Each number is 500 + 25 x the weight over its row's rms, rounded and kept within 0 to 999. Layers, rows and columns count from 0. Numbers have three digits each. The size before them is the row's rms in percent of the matrix's.

# layer 6 MLP down, 256x1024, rms 0.0368, rows 217-255, columns 384-511
103:521509479478487442483477477521506498473513497520474504522504458487500494511500505477488512466498515517525450466494532551481562500500461478501507507503552512453498501504530515507476489542511519502504522529523502510500498545490463567494515499523501497498499542492502534486507465473570476470537492500503515439504489461505501500484498502519490491516467528472483468493481465503485501521496
093:487492466498445496484488483474500504437502503517505479488525454506500502522500489493551500477502499463484482452488512501590549506501482524500488459500507479540510500507488509512499505479492470503500452506480499497502490476568478482508472499514503505491498465514498515474503493534516492516530476516507509529523459511481507503524451500539482493517523489547476497487526449500541503456485
098:522500377489534441523471512517501499484482503488496490543459487526488484519499500448476481519500510493533502499532482498463455494499550512497535530495514500534516499495456483475486519490500510499485503508502498508502489439463530525484475498557508476504497472488501566541498508494540526494479494555439530560556513527506506482513478495465484479505472523500509503506506468499478501538482
101:527545531458506550491473522484498504528488498480508524479512513565483542501499465530528495531500495533583485495457518528536498495497509536506517436500482503535507500503539488524492523523503512498471517551462498499499511491476590487542462500416515469497500507529502520523489494495502495488566489564513446457470574490504500509500526505458530468443538478505535468497491549502503500518495
098:436527524513453455477513471521498497549500502493489490475520527516495492509501507529464479429498510506495513496515501475495514512503530476491496451494553538522507502497544505490500484542484517501504519509510501497498507483494529529524514498532498530509502473529499508526506477477531520478507473482455528476486533503524496503478485501465519517497477456560491518509470527502490501567487
101:447550515515478495528479450513502499585500495505480506484517462484508467499501480471516507470501523495536469477539526463467493492498560522498533518505535518448471499497495509507491490503498546503478478527516501508498493535450489494517521499516479510498504453499499480507503514468524469504517557526483512501521452461499489497512482497501528499516500480537499529516435504501501500509487
100:435509522499515477489547470508500503457510502499485506519432545503486522511500515500563540481502534463507508478533491468514524476502524519500491423503522507531507501500448505498488475514492463503496489481454502497498462472477494474511502499482495505506500496491500499511507512483496493468496482513484529475540522461498510497462539499518528497494497512502487497514494557497511499523506
096:528502530522505478482530481487500500472516504519492472471476514458516499502497481499505559524497470436426478528503547495518458502497498534498492481499505524436541500494500515524498482472507477498488487474511502498499496491497489481516492500451490491498494450505500534496501522505471502473490491463525514474514517523514499491500518497529483528486482495518485524510491510495530497433509
101:486508535479486527496465499493501503557482501503492495516451530528509489518497443537506476448502514456506440542452468474472516495499507472500527573498551497504513498502531519511484529468499469501471511506469498504500508518463505476484477500455488491498499477520501478512500516521511454492539499457479458446515490504516498493532480496440484498526484482483507473506546496501484500481496
101:495528438491497517461485466465498503501511499458543515471533486510481488519501548497450493542502506488506551641517484538511501490497492520494534525506539494504498502500470494542490522561509543500534500587457500493503505557546489466524500502539494519502499469450497485540498509496472482470516512478510503492502485519489500483482475502526470514533507519490479536503479500503462498535498
098:473473521494532488506534512522502503514498503537505491539527520507500478515499478493515509557501510473489503501466497426506496501498483477494522502501499523515534498496520494483486468524502522502514530495442504498501505530543550495477503500593503492501498573470498529479499497493478456500534478489517512472494525496501509496470455500530515434481431523458531493498475507498534500520502
098:470498442524477507484499499538504498494490502489533470481504538480501474498501482494575473438501519507509511407503474464511531497503530476499516535491486474487507500503530496512497500524501511501459548522489501489501510489463467580519538499435514471496499500497500426505502506490555503539554544489482486501493467501501497510531470501503484478516571449507512487483517479503463499524517
108:500525498496497498504504468501501499456507502504495498486520478433492530510498461521525504473504455465463469449570525445491505502499489473505548464504478479461492500506479519435522538478508490501509528496483496499499507480526519510504536500507499494497498502484500452538508501513486523471490513495490572465488547524504496496485497498518504487524444494510479501499501515500512503529502
102:531468488535512496507544468507504496518489501512505514492558495470519470491500483484502483515496508500479488505444523469478547503502514505502509482498513555461543500495541477457503520442508503502492541452514498496498519485512539531463505502572499470502500454498499478516498499503469540500523496477514513479509500523514511496506524504499520532475444567484549496489498500502526500454503
104:491495477490466466499537552541500499484478496498535492531547518463513480508501500497513484502502496510518447461546533466517529497501503535496495472501552478512528501499484511494472489436469511502537535532492497496500490530505506512560498499458502464501503496480499538470492488484563497547517501536508438537503506491483498502530475502526493505514515519530521467497523492502507497488511
099:556506485494512541553477512503496505535499503554519513529472500499503481506500480508507537497500499539471490484531566524509534491503558514495557511491458502553506500499470474506500451462502506500513488515493500509499505462538477499476527497565512430497499498512500534489503503487527502590547514490503479448516496458485495504542478495484459456498503527493462517511458509503520499501495
107:494471559505476514480492481495504504522488500490517504513505438479487470509501503473432548504502490494520517469471511525497508511499495514498540514515497489467493500508547451496526471542525477500483498442523501498500509512534492512539457500464496457500501471484502533524505493496508491502460513551472489407537508530493505495530492503454522520563451478436530523496537559500518497510503
099:478482573506504495470488505502500502515507497506481515489546474499532562498499484465490519472500523502433484514516521533517549509499493534499513468497474544511468499509448476471495474456499506500466507503533502507499492522549473420522494500544495506505498453492501516495495506525468515461466485442478471502489534544523501506450513498469494510490446510470497532493511517500525500492475
100:529550478489516533491479523530497499505496500502473488495462533481526489500502502536531472488499488469437530466557515515498485502503459517498523480508544530542504500494482520520502572492479499499508465516562498483502504498481537529528491498450498509505500466481498466537495505458499473531473520509463519503503509500499493512528536503504493457515543494587463509509529516500472500510484
101:524515485523478499494524442491500501476491500516461503527544549487484492501503530410504492535500520464489493508498477500500485501498486433496483506501502433466498499502509558507491502467497502500513419458473499506502496468478522487528499499497496504507500489473501532508511516504415482486491534478508497471497514480502502497526517498510540501497507479456449522510543448500509501441497
101:481497497490484499485498519523503503537487500542507518495510462446473533494501474444474507529500497525471508522531481475506513493500499529500517501494556481511495497494479471515506519529518521498527518507444493501503475448459506544464477500500496548503500520524500501476499517497497506487522517501485471477511476498490492504505490499532496493464438553480481465513469501499495497513491
097:513469517508480507560500484484504498483503493480471470512451474461502486511498507490501510484499468474523552491489507442475513506497468590500474548498501509485481500499514489485493482508507500500429518486529502489502507542429473482498462497536496445505501503483499476470496489488498497495495549519496497492466502547501496491480447500511517496517460535506518515488520494498520502495509
096:480500501517517586488510537558497500473489501508550498501496483511515504527499439491512482527503494495529534466453502482483529488497501507505523514501516488486479502517524514480507517505523498502531519484469498497497479480468510472551500500519499513498500551521500478469497463482445502483517540478503559545538446516501493518521487499474490522506532520538467492510484481502507497492503
101:538477507459513508511516526494500499536465500531557526503465513475517475513502457517500532562502532528510485448522473484543493494499486549496499474499475494516548500491484505474493499528487522500541526517497498500500492534552488513488502498514495531497498514497500521533502476510551529525496485521460480551459491503500500488492560500526490490515464541535480499514471523500508499471496
102:505492473512508485494487512501502497515494499475511484436468485485490487503501483516510502491503492479500452478531502492432501492497463491502446545506501443502524502488533559500471491553500507497494524527482493502498486470477491504524571500487492525497500506560501426450497484482492516496487507536516491487493494510488499492501509503479496507525502496445487504501494458501496500512506
097:556479521486467535498502475481502502517497502517494478526508492491503476508497433544521494464503521509545535449484525486492537499501485546502484469493543479494478499506541445511484467539517494502500529464519496491498486477518484494472545496488500465492495499529501492464493497489435536510539455490524518500537496528512496486537506499523490463517509478511482466494453468497489499524494
093:437531479507492518496452537482499497528483496529505509493527504496496517497500502493477528487501458530519468576516490545482483503504496490498503510496547510537501501502508496495487484443494494505486455492526496491500496465512467520537543498521512562503505458498499516503503509525500505462509518538520476527567514509476500530549508505477520524509486464496516516493454481500488500485503
096:467525564511514474539473540494500497457490501536497515522531496487516519518500522535512502451496513514514517481505485543461529502501524476502547520511475549474524500510503485480528524515503531499479500507507505502503468517555566467528539499520504532501497518535501532489503524482519484468537515451515503498499451472528497514511469501502466485463461513530498477497478508494501499537474
105:551472508582485455507500510536501502500497498535531498503502478437545519520500463503546479482500489507469491546535534569507524493500528443497517560498520476485480501504506555544503460513502424500520506477510498499500484478462547503498466499496486520505500538491499499456502503494523505480505486529506521490487509472498496506536487496497525508474514490503516494500529499499472497535505
097:429485510562513504490489507453500501542512507509504501564501455498513495502500488475471479479503515525436490506492518544466526503500486484499480501502503528467501498510549525512506478508491501502509403531503502505499489505514544489495433499500502495492504543527500442464499514499543506534486500470530489508517513515513505508545538502483547555541512469542532514497526471498479501529497
102:537472535466510501479469508521500498532485500501491480576516476537495481494500513499547489523500479487493514529520471465576458492500467519502505507496506501532519501506445490537500495494500444499459510422507501488499513496451490558461509500488488525501500556475499453536494514533509505493482471518479525487495494469478494504477483497497508547454585513473504493499487478501482499518513
104:466511478436512499518480478517495500494499497520545510466487551487536463477500506477562513514503504500481533484516478521538468496500486581499503505502565457498486499517488488538488463506495500500445502510468502490502500523436561538529597499511515543494495578537501480536493499486480493481477482537492465514511478500505497511478520500487493512494487479542500477492526513497481494465511
100:534464549534470527541480501552501502488493497486502482500524527526487505494501511559518545467502519491534485479428535438466527496499494498499519507504505493482501501504461503491497494460507447498487496494527497503503472443508544488538587499449492503499500525503499540510496524514520518524519511516461487542510513496517505500525471504502505518444529489484507520496486503502499501461498
103:522522488563523535488527510469499500473512497506468465484508534519537494490498403530535518512499483524475519494485459498485489487502529458498540475490499530551533501502536537510492493584477505497568471535491502498504524479483503517549490498489499453498499490495498474468505500511487499508450501536487514529511523498506510504544520498469471508522527471525481487505528475501488499471491
105:547485546520477454503557488477501496497498505489488516526450464526490485518498502449521520498501485471461470432482503548480506506503537510498480492494468466469498499506453485442517477506503479500479511535511504497498498516471518495468479500567493472506507456488500512482497485500498522494464522522528520498497484529501501491490500497523522503450463496471532502505502462503527501513499
102:530503486516504490485489499487499499509504500520472480556484466541481496521500488490527465491500507522581489568464526465543504494500511483501448533494498455491528502479527477530497486496494492500534475516527496502496485507494506512492535500543510513503502511473500500500490514501452476461513538510539519526513510495481505496507457498522481497519572469485457448493585496501477501493500
109:495531507503514491503481461478496494554476498497462499452549503508513542517501518486503458532499498479480510496516521492517513491497522529499480528494478537494503499485556507473502532507504528501468506462504495496499503502527515524451539502501495474502499534513500493496492496460448528497501498441528472491493477523506496499510541495477482509487489537496475528496563489500519500510510
100:507470502499488495478511533514500504478511500470527497518506509519494519500501443521516476494501502469530512499460498534458505492509540540498503481507510547483550500508514490516504494465498485498477535484488498497499490528482495517496438503466484487511505511532500489531508517510537505526497500521464493495543559531511496495510511502533487504563482496506483514507487491503482504532522
092:483504518454531474526487503481503500476487504485525503508516513484507498486498473498489448512497502463470509466508486516514494494501450517497531487496489516513514500486475503466506471488481485504544511534518506494501503531540514508516474499532501475497499494473500472474500494493457516537521472594495486526486513506510505499520504497490532506485504474525476524509496533498478498457513